Each number is 128 + 24 x the weight over its row's rms, rounded and kept within 0 to 255. Layers, rows and columns count from 0. Numbers have three digits each. The size before them is the row's rms in percent of the matrix's.

# q: layer 4 attention query, 384x256, rms 0.0608, rows 0-127, columns 64-95
# k: layer 4 attention key, 384x256, rms 0.0574, rows 0-127, columns 64-95
# v: layer 4 attention value, 384x256, rms 0.0572, rows 0-51, columns 64-95
# o: layer 4 attention output (transposed), 384x256, rms 0.0552, rows 0-51, columns 64-95
q0 112:154121111112157128100161133128125143149109173166083136093112161112166125101141147165156149142087
k0 106:098082150096097135130077143158134126140123140098097142106088118155138098132134087163117107106135
q1 133:099133116115151156110116148154143109154106134145135147109170130116124123096104108094094075144144
k1 111:142149159117126183083143128106134128130102090135121127120129183123145139104111129134146125139161
q2 115:111101113104123121106116140124129111133102106088133102144160096151102145119136099127171104109142
k2 105:118165107169132133121121104123136129139115124147131178148173121123153159122116166102121133123099
q3 121:126103098134163088085141144112128181166099142140125161075164099139115124074072110105160127075138
k3 105:116127138142092132125124125114155113102091117138147132155111144118128157172113153154097122148123
q4 127:120137153118111127130099133156100200115105112158121098099100138111114121081121122157112154079165
k4 132:125122127133165163167120163107157096108103126099164100124123094145124120142136129111112104141144
q5 118:069098116138107117108150122154132135111099135093144119089134102187163163106136125113122124117133
k5 116:102146116132151094128177127100135138144111139157146129127146145099111128119129123116163114131135
q6 115:138123137124148157156145131125124103130145103152084093151104164117124102151151115180145129117138
k6 114:149117098107092132164088115188151107120152134093135155140148094140133120149165154129124152132119
q7 121:131153172141128142140124106145105115154109131130109128147143155142122109143110134161102083169141
k7 111:128111118105153162142111152152126147092099120111124117112021145110136132126158103146100188117115
q8 116:102109109137143094122140109151120113140106163137150127141123119172126136145123126095111103133132
k8 119:162118147122101153116157098145126136178147094138136143112126142113135119099143105161155162132125
q9 111:096129108142111164114124187163099146141153121149156137132120125104133141079168121106118133099152
k9 111:161106108139126166140069115146140096129105126123136094146164088130136118123118162126151146140125
q10 131:165156077109138097091197119108152104177152109135110145166134173090095128118109150133137136151094
k10 115:130097161132097116120113114152119148119126165116115144128089108117131127145114136155113130131135
q11 119:153131108159139105127140135136125127135160149137112163172113119099132158107140108136174118146106
k11 113:129105132108081129157128120159118117149146153101112145144121115119143108146143188122117165106122
q12 111:165138150108118107102115142154111149104167083123090158136119118064104118132123154143119184164113
k12 115:097127140136094067150096151088122146118141144109138117105117146109128133162126144131111102098131
q13 118:143134117156143109148148129074170126104158124110136128091129154128145120149099109145161145143098
k13 115:102111158125091106127152126123150148131139132156129101125142119130111095140133114129137097086132
q14 114:113130130107146127088171095147119123119111090135125098113104103070108103071121134102131118164120
k14 110:137135111122117095132144164140146136159142141108139147138188137109126144126143168171132141125100
q15 133:159130112138110126102166066103123124120118149132122115100150131152133135120135130152113122158095
k15 123:130122112133148063106144141141126121147160147146103159137147141129130115140135136171148142107127
q16 104:173115120145098137144133078152119071110096101114114123173132109108135119141157112138101082170119
k16 107:161174142092156121145150159135098149144184131115140152142124192077124124105132151123125187126091
q17 109:123127181119129145146093115098129128129131148170157122131132150137140085118132137092113118113185
k17 109:122124173114110144132131143109162143106103143120140102096102139143136125132120114107127124122099
q18 123:128136120106127137137129078071102133104126108151110064151101165136148104139124114156101127138137
k18 108:141103148118107099132133147115156126104119118127169172107098110150121119112131087121141108111120
q19 132:127134116146113163155176124165108138142104133143185149138118151120126150120183144139100127115113
k19 128:159119092130170105105140131153142108147127152120091116125163139142123075147153146135145140145134
q20 105:117157110134156161102135153129132113140154126138139164155118131096132123146167133117171154130144
k20 102:137089117104154101136115134145119151112113131088102110082154100135119130150142133096154114127107
q21 113:139133173146116141133112081123146095140163114121118123161134144134119145169132174106090137146131
k21 109:171132121125158116121108141105091140102159121115124143082070168108125095138122087176140130121125
q22 105:140101131108113129141106177091132130144139126093121129105130142080152165138119097158159203122147
k22 109:128111129164127120119129116115136139087135147143135093143087120153130175122074113059164078116136
q23 142:090132083106176099096133138124158114121130139152088131111146164147173151104111137102177098129117
k23 120:116128138088106134098157111123134077158093107118116176134123133139110127130120146168113111134142
q24 124:137139146143096155173105128118080132145170106136161104149105115117100136175169116158129172113084
k24 108:123094112122167129157072140136130128102129125110121117118099127142117102147125111102139146116138
q25 114:067103103133126093150144104130122151088113100126129073095130117181132147126118099175149139107125
k25 105:098154098142135104140128140140132108117148105130153125164140119141104119104128113093122118118126
q26 120:127126137137114122147120089123125100116133104160164147187101132078078081153113127107102109136150
k26 117:174164155130148113158142152113123159162156154098115132121168146141118093116153160119126151140110
q27 124:164127165111115114147153102148141148129128136163176147123113103114131119073131147124083127122127
k27 118:127148148147124125100124140134105136139129129113102105111135175125110095172088134140110132139139
q28 138:153124119114143129098141117103131135116143140149136124131165120128158098069146141099094123137122
k28 119:135162149096132128100126105133131101173127129133091157131145146129106142156113139173117117102156
q29 129:153133120121147167139141117160112161146118158133142127122124108125130124102147131120150118119086
k29 128:131094085126116120145154144169114133132119117096109154117119128146138103164131128192130160117147
q30 111:141132122146158150095100151161120146134141129109083127092120153111145132079135118111192155134133
k30 114:099121079126123127160127147129134076119094123117142175113160095138141150182148185140101128131125
q31 151:073132163161099125144088128137101132112117128142143141114101154170115149128127113156155115115160
k31 122:178099114137147131139115133107117109128116111121131106151144100143137151123169138064161118125100
q32 131:135099081103126092122125114101170098128115149115175125157163089157117144173123133084176142147106
k32 110:125159136151107106129171124145123139148128143151114148139141123152142123125089161133101113119099
q33 115:153124156095109185136155139180106127131113154119194136150127123136140149148190143155074149112076
k33 115:098188118128150120133124134131119159152114130152094087090102153134133089132083151110141165134108
q34 114:108119123131117108158149132072128096100103154126140118113125118158141143159130102096100150105115
k34 110:110137120120167067095227067140144143136125096167112112161168125123108122084132128142174108102095
q35 125:127167119127133108117142137134187119136147140136112163136132151100145109151078120097141119129118
k35 127:162060157119112140093141096124086161115136137111102081114160130127129100082194128160132134119144
q36 115:151128145142145162128117104131151117123147166105101155115120149120145075148113161128075126170094
k36 114:120129130079137132134125159107114158137130114122102153096081193152124142135134103194130119121163
q37 112:136105118126155145067131159139155161154151112111113153071148120127120106124125140127183123134147
k37 097:119138119109112159122092139107142131135108117146110148130112138085130147141103138145110138121125
q38 136:044137131131131131112114125122109141112132142133083055141111126133138126137088108159128172137136
k38 120:118103161123124128108111132131123139113120128114132126124074115136131173089163089109153091114149
q39 123:138132159108140096116147115127135097140138145110095130156149146092137132135093128164142107147146
k39 125:135139103126151141107128136123126166077097104124117127119051142125102150122139136126139132111139
q40 124:157132137089107139137165153090166090134128151107148131162138155141124147159118137139108133157061
k40 116:130131152164137113089102132130106150157116130142103131106103148124137087137117124112134129109126
q41 119:100136144095153114124101140101138143128121133139099168142127114109111118122096137122095148117184
k41 115:147141179143096174111165127078141140114125116125153105122088154117106152117094084112126104130121
q42 132:138128125092155127096124115138159078135125125141092154153118107072147124111104139130114124159156
k42 123:119126165101110137084184162111096160157148122109118148108122167110119146098124123148129124142130
q43 119:102098104138079142178120128097098112083091106099125055107103122154119145164148087169069129149125
k43 105:116158116155147127122150143150142116127134129139152132143148124142142120132143112082157102109112
q44 135:152123101174100153148121154151141142103161116111147173132130091159086105139167133123104093076153
k44 125:130169112135145141161123119121134093141117116131127130160193150112134134115148177107129158184116
q45 124:172142130138117157181124138177115110134113131143212126166133091101132127125156145105134105103131
k45 116:083167148118151161130130133160120182110116112122114104114127149134130103124116180120096155149118
q46 113:143125158128157122118138150113142135139117171133160155153141130151132145111148138131095103118096
k46 113:111129127123123204118110116117127146132126118133134121091067174125127117136083098123113153124155
q47 106:124130114158150120136150106133097131093131130119170110133120088131124111093089104129114108099140
k47 104:112129159152098153123171123102133172147129121128154126150125151108104156116152130128155108131152
q48 131:105124117129146098133146094085092129118141160121138122093114135152178135081135124120177117146138
k48 126:122076086117097067121147125147137092150135111134143152120171099166118122161117103123162108081113
q49 132:144103133160105154142125159139139110123129104092121163092106154145096117163117124159125155115131
k49 116:145123105164119131143092140106124176076136135116130105137133134089123140147143095112124114173123
q50 109:129121117131116151177106151085149129110133103106139118157083123175111095167123124128131123086171
k50 100:143130121141146104125148100134134127110126123145144123118140115137132119110152094113139147147119
q51 110:102148126133138113132138123089076163109140145141102127171111117138099112113109107124098083094171
k51 105:146088116144121128105142107145136093162107106117142127113164132139140126084182139114193153107153
q52 127:139105075122140087098157154082149114125105128125089161112135157128139123106083102154139146133150
k52 125:152110173159106108105135102114136129113127138135127123139164122092143171113141072130161091119124
q53 119:072101113138113082134109083108126124084117083145148089123137096161142157118110067130169118129143
k53 111:136141124136126093128168123146132118140140098123142135165177114128111127110144138110152115105104
q54 121:100115106128100099090164155156140140168141138126125155139133117106109117090113112157110160108120
k54 125:126152163151116152132098100146115147126144184130123109150156146120137172127148150121099120151145
q55 119:103116093103133085106133154091158145134120146108069114114090138134133143156121128203127167124109
k55 109:113122115126114097126128129126117093112135106153136152122128079137129150133129100116135126141107
q56 117:101113117114124079099145130082118129153156194102116133082180151145172147120107123129157153138117
k56 108:128094151146098096090124094119145121142132114157104144138092141133127156133099102150147100096137
q57 114:143145166125135164127098168183114150151164144164156182133140153106141107114175172127106154128132
k57 103:131108146099108187120089131116129124146108149121096098112069154120122126139121133141112117127134
q58 097:138126149105091126160129076084103137118085113109121102124168107155126120161109147172065094138095
k58 103:124170133155176107105134140148126138117169123144149117148126163122136123109108139099117131124132
q59 129:157121126103134169129115101115138075140110137104111140116169116103115105159136137068085125152131
k59 121:151160120095128126094135133091142160136137096140122142116122181121113115116086115158148095139156
q60 119:151111081129108079146146089135136143124141108139120094143128153100125119143175137149154172161122
k60 114:111120122132141069152113132147102088139133145124094172150125101133099112141120113156099109115123
q61 123:139118131082111087141119146076112120112149133154148144175131104095088111133114111099108157096116
k61 110:146122140148099107091169091133146123159135113133109136150197115102118156129142148115157144127128
q62 132:111136108132143143128107143155161160114144126102133144113130114114086128158104116092157153076122
k62 121:133089087152115098113158122092118130141129135138132136139200092133145126121147154122141108156148
q63 119:130120104144124081098151109124164134121157148112097167125130122107137124099107128111137115115168
k63 118:143136151164118109154148119105103133145132158135129113115137148126103143127121103159152140159150
q64 121:136138130161110166193104135130113116106141101108147066124104115186120140138158141160105118099112
k64 105:121144101123148131158119135121130109100091098139169157126127106138147097139134119100144142151137
q65 119:125119126081123095143176116120150103125124139172169132167124126118129098123143157112124110080133
k65 119:116159107137135097091151097178143133160103157120078144124171096154114097118101153177118142155115
q66 110:115116109112154109126134166118099171127102165113132135109127117144158144101130151134113131071139
k66 111:094147098131166150134078126149139093101104095137116116110130089156102130149109101096131117143159
q67 123:113139142168131130094113146133182114147151155125094210173143158108115142127116137108117104153166
k67 108:171132152127111156132128110128106155158146125127119098124102149120141135121135116139110133147134
q68 134:145137098148127156122134143156116123136145131128131123149148143145158148124172170114094139149108
k68 122:111146150128148153146130141135139123121102128124146117118060147142113113145070118160102120147130
q69 111:160150129107150157083111154158118120153110148134099132102153166123168157067151158116134158125134
k69 103:082108145120122145123128134129147126116097132103134130120069131130124148161094127140122128128127
q70 121:138115085088114156161155145125098090130138128153159077168107118102120162147154118171101173114072
k70 114:120144140126129085111151128189129131152125120135097125151191114137131128128123150084145132149135
q71 095:083140143148141163097100162191127122148145139120109104079127164085155161090138108110142156132121
k71 089:099095130093103145113133151096145137137128132136141119108164141119146131133138131141123108120140
q72 110:132124121130082135149111185129117107142108095080137127142138141165134095170171150162107142132133
k72 101:130147114145179136139106128135142112060113130136133130133108139137118143140112126083130114140092
q73 123:126107140088142103154140099119096143132099133140132106178108114088084171141113103197109147107121
k73 121:162106115159122096087133107149101153145158125118129127140135120115129137113121124110163151132165
q74 112:119152153157079152154100138164120117110118139143166176158103125166056131131126149094114090113130
k74 115:137150125147145158153122137110148129144101129111151119122121141091150095121152167114128171171109
q75 144:138122134174106154141145082129116137120125167136130135113175115187136102127150148121062097161119
k75 129:117168149116135137133119126157139122156156139139093115134102179113143128107130116167080147120112
q76 123:134113144154163165138084114147107107097151141130118111136133115118125084157169114087142091133144
k76 117:128126084088099151138111134117141099149138102121136155126143131128153143106136155144117132115154
q77 116:105123152118109113130134164108134144103153134118125161061121117124146142109090127162098160116136
k77 116:099129157140162125108110138104125161104103105148100098155145164128141173145151111105162096126099
q78 109:125136112114127123079127141107132147136126127141093138116131133089122157076094120135157159120154
k78 102:133124146145095150141135158095144136107091124109163132144125119108153161135109141115084094136130
q79 154:075110154104118102130107121102104160123114145162118090133110108089086126134110101125108153118147
k79 129:146100118154121111094134117121128135122159114132146121147185126138134146098165112110168121090113
q80 120:148088139158090123157105105106075196087138114117144154118111105159129097120129128134095126108178
k80 108:144098132155124094156117149107134137109135132127143111115138132117121130140142075126151158125116
q81 118:102135130132161141098152108133123132145159153114113143127135119115150130095091126096137142159158
k81 114:127090157121094144121103144106136145139139150104106104131092163135138159119140098137119103124153
q82 133:105113137119125136109137144167117125151141138115106140127148123083101107113113123130116110116138
k82 117:145136109131119091096126120131127131163130153126104133145143134114127153121143208155143146126124
q83 114:121125127143151149099130144102128190144144136106105088101131162143114131107121141162149113108097
k83 117:094092102151105116147113153122156102116121177150154174082088113136154115177120129125111114130137
q84 110:159158133119146131126082111153136131132109132132154107139132101124114103109113140088153081102149
k84 108:152152131173133189144177131116114103107092101106133133107122148144130125130131174153099135168162
q85 119:072134135128099108116148146141119112110167117145146144143096123118129117138118087082154131122119
k85 115:154106103094115080127132112134143121178138123115121132166226117141109126109174185128150128117116
q86 118:102119079126143109116155142140167123141121117141136140113138131095155151077129118152168184128111
k86 113:112135165148101110134122111146122151117138180124106087130115113144123145155091108120080092145125
q87 115:124112111123157124089143140128137148135129113087095142065139152151172139092124130152147153171104
k87 110:078104136134128115127114139132157133135133184151146129109088138114143121153114104149113084096152
q88 110:174107161116094155133121127132169066128102112124141144148108172127163135154134139140122138161130
k88 107:150160135130166113144121162089108156115155141131138137093159150110132095124141108134149133112116
q89 119:174103091097107108094153117093084130108091137120123118165143139114150153091107109131119127155149
k89 121:136129128147154089144146132106149093143101116119159150122135126145124139128094156110136098080143
q90 115:100144139146102138136096134142092130148106111145132109176137139148089114107109108131088087131124
k90 109:164132168135137200137124130128168107121105141100150109157144145106143149120145162094085148140148
q91 121:108140115086142107103184140125177063152090123130164125178145124118171144101136140143115128137115
k91 125:115160167147143144093132103150094166123118136149130121103124113119091136109117115124121111137121
q92 120:068121135148127144149126098139113108107106142140172109079119106147146155134137100095154140120122
k92 111:142133124114137119135130145118143131130146093141135101146181128151118106107137102120174102137139
q93 132:134105093103138103087149131087154117146103181122093143126164129186131128145099125142114109166118
k93 130:120149161136097152128141114131130119113123128140126144135076147115150152102101097138104133115119
q94 126:153142139132146148093134154175132113157112121138113130128151153140130142116112166103186086154155
k94 109:107132140111103171141077141130139120099110126084105144115056132116150134158125134120096121143116
q95 122:130124086138166094123173115113139111140113116130127106119116138187162149088164154134174092157126
k95 121:137135109141124111122136145147139084133108098127142163121086115142110119148101102158116122137099
q96 108:128120170121121131089100107132138105148141116124120195120151156111145123117112146129119130188106
k96 102:184106143139094127107130150095118139130152135130106131125126161088114138156110112139114140102141
q97 123:150138121168128169130117106152127121148100121126120105134129132132101115145125161123104105153169
k97 119:142154144115139179133099150100121144084145106119138118120063145121131111145113121113120131126127
q98 129:160108134125130112127134132107161124123137139091139148112158110175128140127101135130123097135102
k98 116:121156143148124147129144114129128124140132120137098137141082171113128120134104154127101157135128
q99 118:164114139145122160112152160153115177142152140110114145115137152086146125097139126127167135110133
k99 116:130103100134150123160102111113119123144131145115108128127110106140121121158144157161127156108154
q100 113:123139147163121139104111149123122132160111166101153135119153135150109131154096137100141129106154
k100 112:138089145162117167110107115120125159100130127129124097120070132121158147107124097145137123156152
q101 107:101155142156140166144089148159110161144168165125133133126140120107081097154113135113086117106156
k101 109:128119133129100174108107138114158132111120153129133099135079137138160176113139133160107138157118
q102 134:134117111089149083082169125110174139135143121105109165123165080132127134136093122137149129146108
k102 129:095159153163125082125129090132088134132154148152094127143116147099138132100127137151077146134101
q103 133:138109119123092081108131165109143119127126147111097160161128147103129171120110103181113164159098
k103 126:117124160155121144146124134083120150088124128131164111136085136121135146143109114068144126100114
q104 105:121116151147131130118161117162118158079156129137134149093115122126120104113144144137140181139098
k104 106:080123119091096073157108142108136136146125159124133105117130123128125118149133123132112096096130
q105 115:109122154126123125110118167157125124141105135123138147105111125189124194102160133144154115133120
k105 109:111144121133120168147108128104130117108091134141147140146116105095133114158086128067099129128131
q106 120:150139135175118165150108136142132138102165117121159164137108122133139109141179167096151133134106
k106 116:094133104094161123179121154136119101150145140106104103110161115147146102183137122126095123144113
q107 142:124138121151124096076169098119120123155128155143125162146163103106109115088095146122075093150126
k107 122:131127182136099150102140134147120148139140169126127104127115156091155166110120126157104142127108
q108 129:151097134129099091156133138072128122130127105125193136141105102172119127124139115105117163090147
k108 120:142106093167137108135112100136122118136142120153125133123209104115102132153124109112149132142097
q109 119:133132124129134125101098160116088154130127154108119114132127127085120132102099091144134147148144
k109 114:132122156166109161144125138120152148135136115115148111140089140145142190149117180113110123106140
q110 114:119108097115184116071123127137139138157138118084052123089136148115148130121107094134173115156118
k110 112:110119127125094089122158142110111114167156140130135191129142137122136174117152170182131128140128
q111 125:113128088123166090093148134139101163136120134108106119090133119123144183087095096158144135068146
k111 121:153092100157133099119126104110122089142126118153137130133159096121117149136147130133166098176170
q112 113:114121137098172102083140092127161109125110114166158097113131127097147129099098126136145151149097
k112 115:145132163128092101120159118112115133126153121130129142110171128111111117115122116158114129113107
q113 101:131141108155125130123147101131082101169136112072113111144114094102160161102133130142141135146143
k113 105:098139129131137097157117155185102176128148127129106160120131124139108156157126133112123149113128
q114 137:144130108131147080129174096110143123114123146135183122153115101115110157097106138090166106127104
k114 126:099131144135119073128180132149127141160116135137134137114169097136136077156116165138139124109102
q115 114:153132158146131111141131105126135121149122141129119137142136149152123129098090139108149098127149
k115 108:134133127145133183127127117151126144106107121121157136127052136112136123139115139147076154149103
q116 115:125124117126117121087118104176120157144114113120116130124112122140085096108096138140127087114142
k116 110:130143137148123150178124153139132116099111137108153178129139118098142139150172159134095156171104
q117 122:189144098133139160145127173138111095125159111150138156177104127065115101136166119103116121092121
k117 126:144123118103100133126142100143145099136126120108128140142212104123113109152114190146137141160155
q118 129:155119092133135111170114133122130110099113121115132121127125116133130126151172163131147120127125
k118 125:078197115089153120149167133143151118136121104140125140147110117150095099151084158102120120157107
q119 129:080089109147138142100132121098112158111119133157089118091109130130116115102104103125107163145149
k119 129:155105155105101112146144134103154120138123119099166128149137131123137160111158046153169097102137
q120 124:135114095097148124126119095054136135108112158144102107103160099116117119130089090126147136111154
k120 111:148131105130122090101172119127137092147105093132143143172183121130123162103125141119157110127134
q121 126:183130105125133149181097138117145093132128132096194136130128095126099114183159143087143135121118
k121 118:124178115151131134119165119124137145117136094174115138145143166130146129142076169103104139149105
q122 110:159139100170099132120132109172131140116122125122133175117135153149142143129103140158167121115131
k122 107:114129169131117167169103135111130140119123152112141104136068121094119119130119116115067144142123
q123 115:118124158149105110152106141092123158108119106148126128132109161136118128145128149120084148110134
k123 114:103139181108150141122120129099145117107111129130168131104101117134114103144117116099121096119089
q124 115:076116104122124096112143117095117144149121132110116098096131129154123181103090090170170124120133
k124 107:138095104168148094099138121157144092120079120128151144165172091101136128104128144101160098126130
q125 121:128120131130120104137173092089118140114093118119162102105130145099157149116156130164117191120106
k125 115:133109120140168068106161129131144142110127113163131121139151116142078126144107104123193090112138
q126 129:194117095139106102100114155117138145123171116103120171117134182130120110105129139127118127123117
k126 122:153131126154142118129130112075127080122121135158117159106165130105102120161117154132150125126149
q127 115:110164106048126095145139092087095086128097120140149092153151149110147134133158153156113108152132
k127 116:141142159151142080087191132155136119141142094141113141123136108142116104093106132125128106106106
v0 100:113111152148099157138104142134180115158177155133151148110145145115167101133112141102185122141166
o0 106:164147151135147169106125113128125135112140120140086173131157154085158094110088106091132086101141
v1 093:137147144162109152127126128078172101155160103150165135190133139124176110117101125158178110138121
o1 096:167169161099168175147150070116130148086138117149094154151171106136126134115122125146141134108129
v2 101:113119114138106180126104143093153127106094086163162103056136131138092174084086120141121162136110
o2 101:147145157146166148158127157163107128106171095129184157141104121131113144142127129107162128080146
v3 097:124140138102110147128102094091042122127140117111129128151135114115153151104084109156089141134122
o3 100:123142145130111131084096093129117083111133141154137118127172135155139167136119152185124158093123
v4 093:118129151150153128137128119145197119144112151147116169172111125112153135096155147157155155131114
o4 094:162115094133167175140137110144138180128131156128081134108140131115143130091146119124150172123149
v5 099:145144123127090149117085121086082108152081141155093115125113115105121101124101128134137135167143
o5 101:115114121146091113128084192129100143107147166160114135107083118122103140131111147178144155113154
v6 098:120143115171183100144164117128141135120174074139123149120114158107174135126141141135119135103152
o6 112:124100186152168106115120114116132158153123134146131140150119129130133146145120112102107113131065
v7 091:158127121117119108096162133182139159127099075124164145084123158085118152102120124124129149093133
o7 094:134130146119147147127132091085146125140101120133156136132154135157173090153143081098087082102089
v8 099:101157154121177115151068125048080131134158130159117171131111110146155076168078125115117133118159
o8 101:111120123154102086083110145150095155143137147154124095114102122155152179090117109153163139155133
v9 093:127142118127147144125129130148156115101129131115133086114132092106144091093143125145140162089142
o9 095:145115163139128133148125100119121105125166133108150123081144103150179126136116139139144162117149
v10 102:150107095148124101144108148107146144116123146153087073146119098135107121129132139119097107112140
o10 099:148103123164156106132125156147132145115161129123103159131120131121113105097132115087121159145112
v11 102:127162118080157135131098115126099125120071104139107133154130136139142143115101137152121139150108
o11 101:162136184116111157133101148121163136150138127081153129097149085167124177128111134179146149101109
v12 088:141146151135127140116134095114152138119084064130142135108138096150115081099119143102117116139127
o12 089:118147133108130140137130151121145137132145103095179109106102083097101171100152138171155144117103
v13 088:142151136115138105108137109134148128115100122111112144082145159099143139122120118176125143147120
o13 085:149134139154108133116109152110092106170145176139177127096108085144118155154115134168121069118118
v14 091:119126114136118146135110148106150148107121114069100135097140160113085202121106140106128112141101
o14 089:136116166116174109179118167110146147159117128135171136164136103168082125142121125128111128144095
v15 086:126108089165115124130099127151114117107077151134095120174127090160127128143121143106064104154155
o15 083:153129106113116133141111148118184126106146101094085141151120156101113111093138149139107161114115
v16 093:137131110161115109114137124170174121141102126105187123129136138099151111104135122123147101122126
o16 098:167128143128116122130115112065138117164130107140132150138160156145170147156128100113106154112145
v17 099:120127116126141151150148121144186131117113099095145156081125169080111192143134136120130130121126
o17 099:105099166131186123146154101109107139119187134148173123134125064089076153160133112113133142146190
v18 095:127139163130167107134133135108086115127149138156113135118120129135137091094137140124127150094133
o18 098:095110149158111138111117136083119125130146127112169095080129109146141142139111136167190155103122
v19 093:142144100173141110147137104056124137118127148142138118161138113206117146108108122165111141147129
o19 099:138184125128099157116146122205129126105117095074108134135119132129130108092144153113129127144097
v20 091:100146141111080152111169142138104139107174160087097107070158135162126128135142124166181128151119
o20 089:126150124130125086166137090143094153165044167126120096190185141147118112125101133122137100145138
v21 099:119142140116141120125134142092109145111094120118138138139143107147085032177143120123141102115166
o21 101:137105102141114096121118173116113116144115138107153119097114099132093127139132130131141129155086
v22 087:140083158157145165113168125138148142127083071161157122129121118138093132111138130122109129122110
o22 089:143125149126178133115117134118137099128137129103155137109159100154143168125151149121176203101158
v23 093:115152115138134140127095090120127103137138108120120133109115117128129189111127110153084119136110
o23 091:127177136133115103129129168115102100181149121099150131157116159079109150150125104121138163148141
v24 092:110140131092140121135107139093097136117123124146135152152116114151095138122147118144149127097147
o24 096:106146123120128133207160146177151156115109110122140126126086150144129085119130107120122125182103
v25 089:107140116120147107096171112107125126147135114145132086093134123103121109098136121121125168145137
o25 087:135178134135091089122117129145137096171121127115136128128134162114176092131130125091105108140072
v26 097:113113106098145155142189146139118138138154129130156144100141140141136122159096111152148170113125
o26 100:131134149131166124108160093139136136140111168160134122126181142112126106117127127098184117141146
v27 094:120126142128128116121116117164113127122151144155080142118150107142116072131129132147089108171127
o27 095:093155099175052094068091135135091119073120088137111093111155156150179142126125167163136150117125
v28 084:112129149142132178120136104193116116148127090115117139124128108118090140114117118136108134149133
o28 082:099128101154138122122101113131098123128119117136117121111110139112133136144135153160122115101090
v29 094:133137109107139127126111132150149107139192152072155127095152133116166093177111122107141117112147
o29 093:139120140124119126109102125104113135146109135127120128143121120138158109117138124099077076129154
v30 099:147113090119140123121158139145128139134111093144117162119137126108166125158151147149070151130107
o30 100:118093131111106159111144099125163088138153144158135118079145111116151132125124122148107116117100
v31 095:133135144152157131145137144131181135121126150165107180115139130131137131154115138119089097106129
o31 105:110082115162118130101142129128072152097154106113083108100123109125140158104141143162148135145154
v32 086:121118127124149107168171113103147121135135148124113098155139163116181098090153120144142144088198
o32 086:142122162118154142110148111118143120112124141137095157128121096112145116098110142099110115128144
v33 095:124127091162118135110153134122110114143145160097127093142122113133179096141130116171096136113146
o33 102:131126156140103142119108106135121074120133158128163129099164114114138123150117151136124140092112
v34 093:089153139108118166148117121081063102145133153108126137174144102150147112145118114176109132160131
o34 094:136138120141088108129141130167095094123133150128132127114126134152117168124108172148130136140142
v35 091:148104098125141114111152132156124130106142132118126091093146175112132095161159132155128120125129
o35 097:138067115148096086142120121130090138127148127189132132128153081146098149147107122134121069145127
v36 087:149140144139130131130144108109150137138147156106106099151139147145092111158117124127101161127159
o36 087:167067164137145108113132159119108123146106114107109157108067112144105139129115147139152094146123
v37 089:145126129138112134141148141137168136105103180115144144150152145107153160151138126125093092127132
o37 082:138096126120145168102136087100154123160126090133053127128103157133125120127123131148096099142110
v38 093:138130153183109146109141137166141131134172099141097114047141107084122108143130107140127147152149
o38 091:077118127162140089111145161143110157111100119164097094147118146112157092111135145143144110109117
v39 093:110133189128106136104151127106123117148132153147116136147147101109149132107120120171136131137154
o39 092:142148094139120181099114108124137122082088161158096137124166134131147110123129127132128116077141
v40 091:142097077144134174104145142161092128090098133168112072138122146106098150107103111119108156148142
o40 091:110124121132056115097112107132124078125150137154134127131129121139143121162103124124141102109139
v41 100:146146124120145091124125129118108144134097095147134118129146117133101130163102118117085101066161
o41 101:122089127154106094120103176158149109093116072132093145130109128159129090166153135127125126145063
v42 095:124117096083172109121135123128122146107125113086127051081117102121131169111123130127105195128111
o42 092:114147122101113095169163093131126088122118127068161126123126138158138107145109144092110120117127
v43 099:115109087131110152125164110160174132135169132101146142074134156107190156118133103146158137119121
o43 101:103189173100129142136138070123126115123139178141156109118188146087158077096117123085106084116159
v44 093:148123090141149132107085163156095125146103140113112113152136094091140129145075114088116098088127
o44 097:145143147107120139138114117091168096107139118111119140173156152147168123141119120149087123139109
v45 097:111129141141124122148165119105117143106161101097120063109145139154108075125132123131130144160127
o45 097:138171125137106094136144137124158123197099130114167122150117144161111126133104146106094075147093
v46 093:158097133134158136169142121156128127139098115120130120169107101127146177164165102103121117081136
o46 090:119093123106162133115163109117151114100101071109076153110126140111125107131147128117128152146127
v47 100:087118115146150118142133146119125102142143064126138084096107115164135179098140137132154152106100
o47 109:121153140106124137176149096168180096138111119104159123140138159109135125099140104093101129134102
v48 097:144114144130112154118122149109144108150119098133177126128146135090150127137119124116131108140171
o48 097:132151129098143131144123141155136096074145071170107170166108135116131106149121118116087092118116
v49 099:117152102092122138099074154088153104129156114136161112101133154112159116097069116153125152127120
o49 101:161138163139134135169148096105113140105143188139121133167108104154130149103124114153137074091149
v50 086:125142156127097151117123101122103145122134087141110116116123122117072107105188140154127165148087
o50 092:106086128148146139152146173141104141144100165103148103109134107134105152128133143143174186110115
v51 094:097127062141164137106126119132106113145134087117096137106122117119176155138114127120109125120124
o51 101:109131168138065059139112088141119103135156133167141122142146157098163130145114111140093099162066